From a checkpoint of a small transformer trained on Wikipedia: untied embeddings, normalized queries and keys.
Each number is 128 + 24 x the weight over its row's rms, rounded and kept within 0 to 255. Layers, rows and columns count from 0. The size above them is the row's rms in percent of the matrix's.

# layer 2 MLP up, 1024x256, rms 0.42, rows 676-742, columns 32-63
size [100  94 100 100 107  98  96  94  96  94  97 101  93 100  98 106  98  99  99  96 107  96 100  93  99  93  97 104 107  95  98  94  98 104 100 106  98  99 106 103 105  98 101 102 106  91 103  99 104  97  93 102  95 100  98  95  95  95  93  97  97  97  98  94  97  94  96]
[[143 111 105 129 106 105 160 154 109 125 135  68 169 160  60  92 117 141 149 143 121 156 101 130 172 111 110 144  90 107 117 142]
 [141 126 158 130 121 168 144 140 112 116 105 146 112 122 105 106 134 143 126 161 161 122 127 162 187 128 109  94 154 106 110 132]
 [135 128 100 118 121 159 133 146 101 141 152 119 128 114  94 137 133 136 139  75 107 111 120 135 121 154 117 130 110 119 132  99]
 [133 150 143 171 131 122 141  99  87 144 110 128 142 116 137  75 166 175  99 105  93 117 175 138 119 145 131 171 133 130 134  97]
 [137 160 110 109 137 106 149 102  97 159 154 129 145  84 155 174  89 189 134  89  95  85 135 116 179 170  95 119 123 186 116 143]
 [158 115 113  78 125 119 148 149 140 118 150 120 118  76 140 134 149 163  92 119 106 121  94 146 116 142 136 118 153 119 116 128]
 [ 97  98 149 161 134 105 146 152 141 128 129  59 113 160 149 191  92 125 147 156 105 126 117 152 120 132 142 138 116 140 109 179]
 [116 167  99 104 131 130 108 108 128 163 167 137 129 140 139 113 128  95 138  87 106 133 129 150 104 113 113 114 126 183 108 118]
 [113 161  79 119 107 134 118  99 124 139 131 127 142  96 179 173 181  75 130 159 141 147 104 120 154 108 120 114 131 149 156 116]
 [100  76 141 133 111 119 106 129 140 109 119 106  98 128 129 117 153 118  84 174 150 164 170 141  76 118 128 143 105  96 141 127]
 [132  97 120  89 147 124  77  69 118 162 131 131 129 146 132 157 131 121 132 129 105 130 107 160 126 128 113 117 124 145 165 144]
 [144 148 105  97 125 135 132 137 123 135 130 137 102 139 112 122 149  89 161 109 129 113 140 134 122 132 126 157 137  83 135  94]
 [146 137 124  92 151 126 144  98 131  97 135 153 137 106 124 111 118 105  96 123 109  90 109  66 139 109 139 162 157 150  88 132]
 [133 131 125 161 163 134  50 140 143 117 139 124 131 147 171 142 136 113 156 117 116 133  97 133  67 126 135 142 139 167 129 121]
 [146 148 139 151 157 102 162 106  99 108 129 155 163 125 160 131 115 129 134 135 175  86 154 128 133 130 116 138 139 149 138 126]
 [138 117 162 119  88 176 101  80 142 104  75 164 124  96 109 148 124 105 132 112 124 113 114 146  97 114 149  67 123 151 123 132]
 [149 100 132 113 121 128 113 139 108 127 108 138 145 121 172 133 179 138 147 108 116 142 139 143  81 123 154 132 131 128 166 129]
 [106 142 135 128 158 164  99 117 138  80 124 154  84 169  98 122 150 166 127 141 162 109 110 140 120 131 127 157 129 126 146  92]
 [128 115 149  70 149 138 161 168 130 138 112  92 145 105 107 113 127 156 161 140 152  94 104 143 124 139 136 137 108 119 141 131]
 [133 151 159 119 168 104 136 117 112 117 137 136 115 118 114 146 121 147 125 146 125  77 138 117 172 131 156 127 153 139 137 130]
 [123 144 137 137 119 116 157 101 172 108 163 165 130 122 122 124 156 104 116 143 156 138 169  86 146 112 150 135 123 101  85 127]
 [147 133 187 118  83 134  97 135 142 204 134 125 109 162 140  80 136 118 118 157 118 170 148 123 104 107 169  95 113 115 107 151]
 [121 124 105 122  80 141 102 165 129  99 130 164 146  81 171 134 158 157 154  84 109 124 108 135 162 127 172 137 117 143 168 117]
 [138 150 118 117 115 156 126 137 148 140 157  91 110 136 122 100 128 123 127  63 142 139 116 110 122 136 128  83 118 106  90 141]
 [116 135  98 139 148 153 143 163 174 152  89 131  87 138 108 156 196 122 115 133  70 122 160 124 123 133  78 123 119 148 130 140]
 [161 149 151 111 137 100 124 125 115 137 109 133 157 110 153 104 122 167  49 122 123 107 160 128  89 137 108 133 106  98 107 133]
 [117 131 129 120  96  94 178 116 152 176 117 102 151  87 130 139 103 128 146 129 136 130 128 123 140 136 130 129 143 102 103 102]
 [129 138 146 122 180 141 130 111  80 173 145 155 150 128  94  82 120 120  90 103 138 134 147 129  92  89 119 108 152  84 146 117]
 [110 170 143 152 136 117 133 114 128 158 125 163 156  68 115 133 107 155 150 142 151 155 130 122 177 181 154 124 169 118 134 154]
 [ 61 109  79  93 102 150 170 107 145 122 135 116 135 127 154 141 102 123 121 105 128 134 133 106 153 136 116 123 113 146 124 116]
 [172 131 119 172 131 118 106 130 169 170 126 153 114 155 167  98 155 109 142 133 133 118 134 169 133 108 162 152  85 113 122 144]
 [148  83 133 145 120 141 121 109  96 140 108 116 151 131 186 187 157 107 116  50 138 111 112 153 125 124 115 145  71 140  90 101]
 [122 149 117 138 146  62 122 168 138  99 125  96 112 169 143 125 162 118  84 118  77  99 117 121 123 124 132 134 127  94 123  87]
 [116 155 155 193 160 142 117 137 103 128 121 160 134 169 140  97 113 158  90 127 132 150 122  92 153 113 163 167 132  82 149 114]
 [151  86 154 132 128 185 147 108 130 127 125 144 165 112 125 145 123 145 125 152 162 133 155 133 182 161 101 130 135 126 133 122]
 [162 133 127 156 126 109 124 108 187 120 136  99 155 122 175 145 152 150 143 121 144 212 149  92 142 105 106 138 149 128 132 105]
 [108 113 160 125 147 165 130 120 116  87 105  84 115 145 148 108 140 103 130 111 137 116 115 142 141 137 124  95 124 106 154 103]
 [119 111 145 110 122 110 192 138 140 190 146 120 106  84 110 168 117 126 138 141 182 145 126 141  93 113 115 130 140 109 173 122]
 [113 149 165 136 128 119 138  93 141 150 158 141  80 142 170 119 131 105 156 142 196 165  89 100 136 109 133 145 137 130  98 112]
 [137 128 140 155 107 143 158 107 153 122 104  61 118  83 112 129 130 146 119 147 196 136 164 111 114 129 128 117 118 142 129 118]
 [153 162 140 148  82 162 136 102 156 147 147 119 143 125  73  93 138 154 106 122 146 125 107 112 125 128 138 173 111 147 164 132]
 [ 90 160 155 107  96 171 135 129 137 110 144 158 118 113 160 144 153 102  98  89 103 143 162 129  76 120 113 121 116 140 130 146]
 [ 98 168 120 115 170 148 172  62 115 127 115 117 146 127 103 118 127 118  99  92 146 105 145 130  85 145 103  50 119 159 101 124]
 [174 113 135 117 142 136 150 128 121 123 103 138 154 120  80 136 126 128 149 146 152 138  99  88 143  99 146  83 107 140 128 103]
 [129 150 126 105 157 133 102  81 106 138 121 146 174 130 140 147 127 122 130 114 135 117 160 138 113 119 144 104 129 117 118 113]
 [142 116  99 131  98 134 146 141 131 113 135  97 170 114 137 115 131 153 177  89 106  97 118 179  90 154 136 124  93 122  81 123]
 [155 101 128 108 153 111 152 132 123 136  99 109 188 158  94 151 140 109 172 177 145 139 119 168 110 111 139 138 126 130 147 126]
 [138 138 157 162 109 110  84 117 119 163 132  87 150 113 153 109 154 138 157 104  96  76  81 161 121 113 110 123 139 116  76 124]
 [ 99 153 148 185 106 134 167  65 120 147 137 152 152 121 167  94 118 119 106 153 127 141 139 120 126 103 135 117 127 149 129 130]
 [205 136 120 129 114 123 121 114 124 139 140 128 144 120 102 115 149 118  81  91 105  79 100 114 160 149 158 112 131 125 145  97]
 [130 133  90 136  87 142 132 125 121 105 151 151 176 159 142 149 138 145 138 107 150 137 142 118 157 145 118 115 150 103 154  74]
 [117 130 129  82  98 150 114 128 151 115 160 151  83 133 119 109 121 117 128 171 167 129 119 148 104 124 109 141 130 139 133 137]
 [140 121  93 183 153 137  73 128 183 110  83 156 123 136  92 107 132 149 128 129 131  93 106 111 142 138 122 141 125 130 100 130]
 [102 117  99 120 113 135 169  94  92 149 152 132 144 116  97 116 146 154  82  96 136 135 171 131 126 124  74 125 152 116  93 123]
 [148  78 151 138  89 158 110 124 134 113 149 120  95  85 151 157 123  83 111 168 130 161 119 101 132 167 111 162 154 101 145 129]
 [138 154 141 125 127 129  96 134 133 119 111 142 136 163 118 111 159 127  83 126 118 103 140 138 130 155 131  87 107 120 169 146]
 [ 66 155 122 111 108  95 157 110 148 147 117 100 116 115 150 117 143 136 124 110  92 111 128 177 113  87 121 151 106 131 102 116]
 [109 144 114 159 107 137 141 191 137 132 125 133  68  93 126  95 111 134 143 153 130 174 101 127 111  85 158 142  85  93  98  95]
 [130 103 105 139 101 163 129 156 146 144 137 116 137 129 143 153 116 141 132 128 158 125 123 115 142 136 175 175 138 142 126 124]
 [132 127 157 130  92 165 166 175 139 117 130 130 114  85 150 151 148 116 127 115 136 106 138  92 149 152 129 108 134 127  98 103]
 [113  96 109 144 115 115 117 145  60 120 136 123 139 108 134 134  84 128 155 106 169 119 128  99  93 117  80  89 107  97 167 118]
 [145 133  71 140 178 139 166 126 126 128 165 111  79 137 140 151 127 124 123 137 142 111 128 123 145 101 132 173  97 106 114 101]
 [134 152  96 130 162 137 159 196 119 137  81 127 171 126 149 129 132 118 122 122 134 108 151 103 140 172 144  91 127 174 102 119]
 [ 97 138 140 117 107 121 176 146 121 111  95 120 113 134 104 168 121 147  87 180 124 125 156  67 131 125 140  98 155 132 117 145]
 [125 129 139 140 111 159  94 104 120 164 133 129 120 143 118 137 149 100 135  97  99 146 121 124 152 158 113 136 172 150 175 144]
 [124 115  95 127 127 162 116 176 137 150 145 118 129 156 122 149 153 139 166 113 104 167 107 141 111 158 141 127 105 164 124 105]
 [141 109  84 126 180 142 100  80 105 163 141 121 132 119 157 158 154 153 152 124 129 120 136 131 135 151  96 153 151 133 140 133]]
# layer 2 MLP down (transposed), 1024x256, rms 0.197, rows 676-742, columns 32-63
size [101  97 102 102 100  98  98  97 102  99  99  97  97 102 101 100 100  98 101  99 105  96  97  99  97  95  98 104 101  97 102 100 104  97  97 102 102  98 103 100 108 102 105 103 105  92 100 103 104  98  94 101  96  97 100  98  99 100  95  99  97  95  95  97 101  96 103]
[[128 107 142 101 120 122 122 120 114 127  85 117 167 132  90 152 128 157 124 120 159 129 128 137 101  73  94 142 168 134 103 147]
 [103 114 141 103  97 100  75 132 125 120 136 178 122 146 140 110 112 147 133 119 113 136 138 118 108 148 159  69 138 119 158 152]
 [173 148 180 114 105 131 105 127 136 119 150 142 137 149 127 162 182 123  79 123 113 121 119 119  93 163 154 109 102  78  90 141]
 [145  99 102 133 159 132 107 137 169 112  99 136  79 120 116 106 134 148  99 141 131 181 170 101 113 140 108 115 125  79 149 176]
 [148 175 162  99 112  92 122 115 120 107 138  73 155 142 130 130 163 204 158 139 123 141 105 132 139 102  91 101 145 106 121 131]
 [122  97 123 156  77 129 109 141 122 124 120 108 157 170 148 158  85 165 132  92 142 156 113 143 140 139 183 140 115 123 145 106]
 [108 128 140 133 122 155 147 126 137 131  96 123 119 131 105 114 130 101 119 150 172 179 127  94 162  81 170 106 154 145 162 120]
 [145 164 134 126 157  90 118 157 132 160 148 142 155 129 123 121 126  84  92 137 144  98 109 112  99 155 152 135 150 123 118 116]
 [124 137 134 124 150 107 111 151 139 167 126 153 150 119 126 122 155 101 109 137 158 131 121 125 139 121 120  87 149 163 147 128]
 [124 118 138 103 138  99 159 150 191 153 137 110 202 131 115 126 131  90 151 147 125 128 132  88 109  63  91 132 122 142 144 153]
 [129 136 137 151 130 124 144 128 110 150 100  98 111 189 127 125  98  85  97 117 143 119 119 134 149 112 152  87 130 153 133 112]
 [158 153 117 161  95 131 143 151  84 152 127 145 144 111  78 111 148 123 134 128  92 113 127  69 106 110  80 112 117 137 172 138]
 [145 154 154  88 109 101 140 112 119 137  76 126 103 116 135 143 108 138 128  93 140  71 138 108 145 122  76 143 144 137 148  96]
 [144 153 148  95 122 126 147 154 177 121 147 145 107 145 116 104 118 118 164 124 128 167 153 106 113 142 151 118 163 122 146 133]
 [131 141 150 122 127 102 122 163 119  86 146 145 168 147 158 128 124 148 143 130 129 101 114 105 128 116 131 136  92 138 180 103]
 [146 123 100 133 139 111 106 101 124 137  95 118 158 136 142 104 137 108 123 124 113 130  93 123 129 106 114 146 125  91 155 172]
 [125  88  98 142  92 130 151 139 137 150 138 100 111 141  84 123 156  84 164 139 103  82 126 152  96 132 106 120 145 127  97 170]
 [186 124 153 172 119 166 149 191 109 146 122 133 125 126 133  94 136 137 128 154 155 112 128 112 182 148 153 102 149 160 102 146]
 [146 136 127 161 107 109  91  84 110  60 140 117 129 143 116 136 130 132 145 180 128 160 147 131 152 160 125 121 115 127 162 127]
 [ 46 122 127 113  99 127 173  90 109 121 127 124 129 117 111  83  90 113 137 105 109 146 157 125 120 123 102 136 137  98  84 119]
 [117 130 123  94  88  89 133 140 151  63 118 100 112 127 138 136 142 118 172 118 127 149 139 135 127 123 176 148 118 118 160 135]
 [117 117 155 144 174 100 118 108 167 132 122 165 128 125 155  92 118 156 134  99 167 152 167 104 116 117 133 155  93 109 113 186]
 [123 141 154 168 136 135 160 196 114 106 141 118 109 166 131 188 132 178 152 103 129 144 120 122 130 125 133 133 123 125 143  93]
 [ 94 137 157  95 136 104 111 141 117 123 123 139 121 130 146 151 143 132 161 112 138  96 102  98 123 144 141 119 119 184 108 128]
 [132 115 144 182 123 132  87 100 125  97 124 121 129 103 142 133 151 147 108 113 174 133 152 118 133 154 129 122  92 144 147 120]
 [136 133  99 119 121 164 153 112 118  99 109 125 113 135 143 155 112 167  96 114 132  95 110  87 118 110 126 163 106 121 103 153]
 [ 74 134 124 112 134 115 144 160 143 142 177  87 136 161 100 170  87 156 110 117 115 110 157  78 109 143 153 102 159 120 115 145]
 [145 108 119 106 120 154 102 115 120 165  83 166 140 154  94 116 133 102 131 121 116 157  97 137 150 119 143 150 114 111 140 141]
 [129 131 179  90 116 117 118  63 118 123 118 195 137 138 124 147 104 155 130 127 107 131 152 149 163 122 163 134 151 121 121 159]
 [151 136 104 197 148 168 131 182 133 167 162 126 103  72  89 121 174 136 146 149 156 114 115  98 120 142 156 127 119 127 111 103]
 [176 119 110  63 104 107 166 113  99  97  93 124 112 148  80 151 139 141 106  96 122  99 156  94 115 132  98 142 138  83 157 149]
 [108  65 157  86 150 123 163 135 133 142 140 149  92 145 149  83 126 119 102 141 162  83 131 159 182 127 128 145 112 151 129  96]
 [152 122 109 141 140  93 112 132 143 107 128 138 151 126 147 139 144 100  91 115 149  92 124 164 105 118 129 136  90 109 129 102]
 [ 89 155  74 144 123 109 135 117 147 183 126 101 154  85 116 135 184 152  79 131 115 134 138  74 139  87 126 167 188 143 144 113]
 [135 147 107 128 122 134 138 116 143 115 107 139 162 146 128 115 124 127 165 131 132 116  88 186 171  44  95 133 119 142 108 161]
 [126 114 149 139 140 137 145 116  84 140 140 149 172 116 151 168 122 102 136 128 123 130 131 111 129 125 132 171  90  89 105 135]
 [158 117 120 132 178 165 209  96 138 187 127 141 108 108 110 124 137 100 128 125 168  87 148 144 117 121 135 131 123 106 128 166]
 [130 131  88 128 158 104 124 105  91 104 135 122 125 130 104 121 135 126  88 138 135 159 102 139  98 130 171 119 150 112 166  69]
 [110  73 145  80 132 128 164 116 121 140 115 132 117  95 115 147 161 124 136 109 136 134  94 179 160 137 121 111 110 110  94 123]
 [146 113 117 126 157 103 135 172 136 112 149  89 138 143 134 144 129 148 114 151 161  99 110 137  59 122 135 149 117 110 151 118]
 [114 146 124 126 109 111 137 130 140 122 142 114 112  91 164 121 143  90 126 125 108 159 123 152 142 131  97 119 134 134 116 125]
 [110 149 104 118 139 100 118 161 167 111 138 125 145 172 137 145 132 141 141 164 143 192 110 173 105 150 126 125 127 134 170 114]
 [111 172 115 163 116  92 142  89 125 135 153  78 110 130 144 117 174 170 125 117 125 158 123 134 124 160 128 115 142 104 175 167]
 [103  99 133 135 129 131 115 127 151 104 124  49 163 148 122 146 123 112 141 156 134 130  98 129 164 142  87 122 115 107 153 102]
 [124 139 146 103 136 118 134 139 164 142 105 120 147 144  77  96 142 124 117 125  97 123 141 108 129 143 153 143 126  98 154 125]
 [154  84 172 148 167 142 121 106 186 138 175 127 112 120  79 140 175 141 138 144 144  70 109 144 168 149 127 110 129 125 177 141]
 [148 111 136 178 142 141 118 139  98 121 113 131 140 140 126 119  96 110 150 176 120 126 107 145 112 166 143  82 124 123 177 122]
 [145 141 129 139  84 121 117  95 127  78 136 114 117 108 170 132 101 123 137 169 131 134 128  88 110  96 105 117 115 161 113 112]
 [110 141 149 121 134 120 124 125 130  83 118  69 135 161 115 110 116 111  98 121 156 128 169 102 182  75 137 119 141 135 143 144]
 [160 134 137 124 132 151 151  92 128 161 138 179  93 124  90 169  93 148 102  83  86 137 135 131 176 135 139 145 120 141 146 118]
 [141 117 173 110 104 126 113 160 123 109 181 111 119 130 137 123 154 134 161 100 112 136 126 137 153  79 121 178 154 132 136 140]
 [136 156 120 134 148 123  68 137 148 133 119 134 115 171  90 147 134 137 120  86 114 110 133 107 113  97 164 152 138 105 187 136]
 [127 136 123  94 105 106 188 133  91 112 122 133 123 152 133 144  82 110 137 140 142 120 149 151 114 196 138 126  84 162 102 114]
 [153 160  95 128 146 147 128 111 122 124 142 143 136 153 146 119 136 120 159 144 136 142 167  86 151  93 168 127 122 115 122 145]
 [149 118 117 112 132 140  86 141 125 125 105 104 115 111 140 139 104 101 143 138 115 144 116 117 150  99 112 151 111  94 121 164]
 [159 123 111 166 139 142 169 114 115 126 132 134 141 119 104 146 123 125 134 151 179  91 151 190  79 112 125 144 112 137 175 120]
 [137 144 122 133 163 134 127  47 110 100 124 114 102  85 124 154 132  74 180 135 113 103 137 139 149  88  95 114 128 167 166 161]
 [137 138 150 160 116 163 134  96 159  81  75 129 115  60 166 148 138 148  94 136 129 134 138 115 132 118 130 125 122 110 109 150]
 [143 148 151 143 104 162  93 142 108 113 142 140 121 136 128 158 120 157 121 107  77 139 125 106 113 129  95 150 131 109  95 101]
 [107 106 113  93 148 116 152 123 125 148 129 142 100 122 109 120 105 150 125  82 180 144 148 164 119 139 130 145  87  94 115 107]
 [156 104 105 146 128 115 137  94 112 131 116  70 114 134 147 126 117 154 157 131 170 144 121 168 121 139 123 174 152 109 121 130]
 [ 80  95  57 151 135 138 144 139 128 154  94 107 153  88  92 194 171  72 118  94 114 128 116 159 111 137 156 117 126 129 122 120]
 [120 104 125 149 113 144  95 132  96 118 160 158 145 139 131 139 126  95 149 155 126 102 118 104 127 109 149 123 157 115  91  94]
 [ 91 143 143 155 123 112 128 117 105 159 147 102  78 112 102 143 140 118  91 139 183 158 128  99  98 107 165 152 182 136 128 132]
 [152 135 110 117 131 139  94 130 148 120 138 149 156 109 143 131 142 192 112 123 158 128 145 143 138 105 147 139  90 112 130 145]
 [139 121 155  97 134 113 165 155 150 123 127 105 103  86 111 133 128 151 189 164 182 131 141 146 140 132 144  87  98 103 129  89]
 [108 130  97 134 131 138 121 141 171 113 124 135 152 178 112 149  85 155 146  81  90 124 121 108  87 137 132 159 130 127 143 151]]
# layer 2 MLP gate, 1024x256, rms 0.388, rows 677-742, columns 32-63
size [ 99 102 104 102 104  98  97 101 100 100  99  98 105 100 100 100 101  97 101  99  98 101  96  98  97 103 100 104  98  97  99 101 103 101 104 102  98 106 101 100 102 101 103 100  92 103  97 102 104  99 101  98 102 102  97  97 101  98 100 100  95  98 100  99  98 100]
[[126 131 134 138 129 127 148 106 133 117  73 139  83  94 126 108 125 129 145 107 105 100 120 124  78  98 146 122 101 116  87  83]
 [147 167 115  96 162 109 108 105 124 166 111 134 114  86 121 148 131  97 127 140 148 104 137 139 140  97 166  98  92  98 118 130]
 [167 120 112 146 113 151  93 144 146 142 142 157 128 141 123 133 159  91 112 101 109 110 115 133 109 146 167 174 167 134 126 105]
 [117 124 174 111  87 112 143 111 123 112 104 132 121 105 127 165 132 162 148 120 136 131 171 155 122 131  53 118 125 133 131 127]
 [101 125 108 199 150 109 107 109 113  75 125 137 156 113 170 114 105  92 132 147 115 132 133  95 121  92 146  92 115 141 163 111]
 [187 122 134 141 144 133 128 135  93 149 146 130 148 136 152 135  90 121 106 162 114 121 118 113  86 128 149 105 173 102 110 140]
 [103 115 138 106 167 102 149 115 148 146 136 128 143 107 102 114 154 169  64 138 151 158 135 102 147 146 151 147 117  89 143 124]
 [121 160 134 109  91 125  87 120 158 149 121 112 158 155 152 126 167 111  91 103 133 133 130 166 113 100 142 109 125 103 135 118]
 [152 107 106 169 147 153 103  94 136 142 129 144  92 157 101 177 123 143 117 152 116  94  87  87 172 156  76 161 122 161 110 110]
 [138 149 126  71  80 131 150  84  84 116 107 150 116  91 143 145 153 150 111 102 115 127 130 102 121 112 133 148 121 139 166 116]
 [181 127 160 159  91 125 121 124 146 128 174 115 124 109 143 108 123 112 110 169 140 118 125 136 134 135 113 132 131 150 129 166]
 [ 97 155 106 152 153 146 119 129 139  89  55 171 107  80 169  82 140 104 141 119 116 108 117 137 120 164 123 162 151 129 185  89]
 [125 163 141 138  93  94  68 143 167 153 147 104 102  96 106 189 143 123 118 105 113 128 147 125 106 155 150 125 171 127 129 164]
 [119 124 108 151 123  99 155 105 107 132 154 150 120 127 121 166 115 150 149 126 142 132 165 129 108  91 111 124 133 166 133 137]
 [109 124 149 136 125 105 169 104  91 142 150 103 162 151 122  98 112 139 123 139 122 122 179  79 157 120 101  97 115 140 129 128]
 [175 150  84 122 148 124  91 138 147 169 127 156 167 136 123  94 105 111 140 115 109 135 116 164 160 121  83  96 148 186 133 124]
 [136 101 128 148 141 121 132 121 134  72 149 138 124 115 150  99 184 120 117 136 134 162 162  92 138 102 121 155 100 179 125 133]
 [108 122 125 158 168 138 116 127 123 154 101 168 125 143 132 101 129 111 174 138 148 167 113 125 130  88 141 144 141 104 173 104]
 [101  81 133 165 152 161 160  88 148 121 128 101 110 156 135 114 109 125 138 120 148 125 150 158  73 155 118 101 158 138 137 125]
 [166 137 126 117  83 100 110 120 122 110 150 160 120 166 129 142 108 126 110 109  80  79 120 132 130 158 109 105 155 150 102 146]
 [117 105  98 145 162 145 117 110 107 168  92 141 125 134 166 120 134 112  98 127 126  90 108 126 159 116 104 122 104 111 136 129]
 [143 171 138 154 119  93 151 137 129 120 141 103 123  89 147 139 149 158  79 135 123 122 138 107  93 163 115 157 151 112 162 131]
 [159 106 125 126 172 130  98  67  88 130 130 112 117 133 141  94 137 161 142 127 157 130 153 133 150 160 134 149 138 123 104 123]
 [112 106 129 158 115 106 123 109 131 116 134 116 136 141 112 111 146 128 145 103 125 100  94 103 129 181 120 141 143  97 160 122]
 [111 125 130 132  78 159 132  99 131 154 116  97 126 122 138  83 112 118 139 169 120 134 155 131 141 153 165 125 150 160 110 130]
 [175  76 149 131 120 135 153 102 111 176 141  97 104 117  93 125 162 145 128 125 103 136 125 128 108 174 169 125 146 122 101 135]
 [152 113 135 114 112 152 137 140 120 110 103 110 126 179 144 137  97 133  77 131 139 186 126  89 102 107 154 164 112 102 122 173]
 [102  81 114 113 124 120 133 139 159 109 151 154 137 125 127 113 112 143 114 132 114 160 169 119 152  88 147 122 132  88 137 170]
 [135 145 117 151 144 142 107 122 148 153 157 104 113 136 137 152 131 186 143 113 139 185 124 119 105 145 145 103 121 114  95 133]
 [131 112 164 159  86 191 113  96 119 158  80 149 159 121 127 169 148  95  92 113 166 163 119 110 142 141 128 149 116 125 107 140]
 [107 127  94  99 173 191  84 132 112  84 140 140 129 121  70 139  88 136 117 163 148 153 196 129 108 121 104 122 108 110  94 121]
 [133 115 141  89 120 116 139 126 122 131  87 123 117  98 125 150 103  88 131 144 165 122 136 124 158 138 107 132 132 117 149 150]
 [108  78 129 126 129 127 142 121 144 147 128 145 107 146 119  88 145  68 104 159 112 118 128 120 119  98 134 144 169 129 107 157]
 [136 156  93 125 132 144 127 105 140 114 133  93 137 113  83 104  94 150  78 157 111 117  88 124 112 116 126 128  88 102  88 128]
 [150 158 122 135 145 131 151 121 125 149 109 157 122 138 110 137 105 136 132 167 123 155 101 128 100 153 164 142 117 141 110 161]
 [110 132  87 151 134 111 119 124 104  97 141 118 100  84 141 127 121 142 102 170 116 152 114 118 126 114 124 143 153 157 101  98]
 [142 114 121 177 137  94 138 117  61 146 123 147 106 135 106 167 118 139  83 133 136 118  98 127 151  99 125 110 105  93 161 100]
 [119 189 146 129  97 164 137 109  87 116  97 134 169 106 134 135 115 105 131 122  94 146 137 107 113 135 115 109 162 147 160 144]
 [122 148 127 140  73 147 140 171 149 133 140 103 125 100 135 104 131 183 113 151 119 141 125 159  90 132 139 119 136 117 149 139]
 [ 98 137 124 127 121 170 144 113 120  97 131 132 133 165 106 158 128 125 156 121 117 113  95  85 109 136 145 105 136  92 151 126]
 [105 145  99  86 127 155  66 107 119 155 101  85 140 121  88 107 101 141 122 128 156  95 127 100 121 148 115 123 115 142 109 131]
 [128  78 110 112 141 149  74 154 146 128  81  92 128 122 127 146  91 127 100 119 131 127 107  92  89 141 127 113  96 132 130 165]
 [114 121 126 147 126 137 145 146 128 132 123  89  76 115 134 134 127 156 127 106 128 136 145 125  93 107 166  50 138 123 140 120]
 [132 115 138 161  84 147 114 116 119 119 132 164 134 143  78 125 140 133 116 144 158 110 171 142 147 145 126 124 134 125 106 121]
 [162 117 103 122 144  92  92 125  78 104 186 122 149 166 127  87 124 113 116 150 160  96 104 134 128  99 139 115 154 148 110 171]
 [169 135 140  89 104 147 131 149 123 191 138 126 143 109 148 114 134 171 141 143 127 151 116 155 125 118 104  80 113 144 141 131]
 [116 137 101 145 138 165  95  73 142 141 124 116 106  77 146 118 181 159  81 156 131 132 136 111 115 133 120 153 168 141 140 149]
 [141 160  93 140 111 135  95 106 130 153 161 142 142 142 173 114 117 141  65 128 142 134 132 187 143 115 107 142 125 123  84 146]
 [153 124 140 141 153 119  90  83 127 115 152 100 119 107 122  75  98 152 136 132 102 106 147 123 126 107 152 121 130 134 119 123]
 [113  98  93  99 127 119 136 132 134 148 109  93 155 131 139 121 124 126 109 128 136 114 133  96  76 118 125 111 134 115  63 127]
 [120 106 148 128 124 111 139 152 152 149 151 131 179 133 153 187 113 121 112  93 110 168 113  82 127 125 143 189 151 115  99 100]
 [114  67  99 184 144 134 121 112 139 137 131 114 128 136 134 127 147 117 126 117 106 108 120 116 119 165 129 106 144 123 104 110]
 [152 122 149 153 149 138 150 181 105 118 131 105 103 137 134 135 111 141 108 117 100 107 132 133 123 132 119 132 127 131 112 164]
 [ 93 122 130 151 108 120  90 150 156 129 122 117 152 124 161 130 123 134 115 159 144 154 113 121 125 114 122 126 188 109 127 172]
 [149 167 102 139 168 112  99 143 118 138  73 132 149 131 119 105 121  91 173 164 125 157 120 137 113  62  90 122 124 107 133 123]
 [172  96 140 144 129 122 129 117 119 119 160 135 157 133  99 160 109 123 135 147 143 153 142 164 159 155 140  97 123 144 112 128]
 [100 111  95 129 174 136 148 130  79 146 143 134 145 117 142 129 152 130 128 137 114 128 138 142 124 167  94 138 151 109 110 139]
 [109 147 101 131 110 139 108 146  91 123 189 125 113  74 119 110 160 115 145 113 111 110 162 119 112 142 149 144 126 114 106 147]
 [175  82 112 107 101 123 128 147 158  86 182 125 160 130 134 128 105 121 131 136 128 117 136 129 138 163 163 115 152  87 111 118]
 [149 160 135 126 134 129 130 136 160 107 125 118 147 137 130 107 181 121 109 145 146 108  98 167 130 138 145 130 123 131 127 175]
 [ 97 133 130 102  77 134 124 105  90  95 113 121 150 115 158  94 132 156  96 142 137 116  97 120 121 111 137 121 137 137 104 127]
 [112 106 122  84 113 146 136 138 111 131  98 127 138 122 162 140 171 153 104 121 151 100  87 136 125 154 192 151 176 125 127 125]
 [116 145 129 130 164 161 105 122 142 107 142 116 144 130 130 159 114 107 166 141  96 136 104 112 164  90 133 157  94 121 110 113]
 [134 136 136 144  90 106 112 129 167 109 115 116 114 128 115 125 129 148 145 118 127 113 112 136 101 116 102 118 104 151 130 145]
 [109 124  78 119 156 161 129 143 150 130 152 138 112 104 160 124 121  91  91 135 120 161 149 106  86 116 165 144 147 127 142 101]
 [142 151 120 103 112 123 146 168 109 162 129 110 142 132 121 138 143 174 160 139 107 134 147 150  96 127 136 165 123 158 157 155]]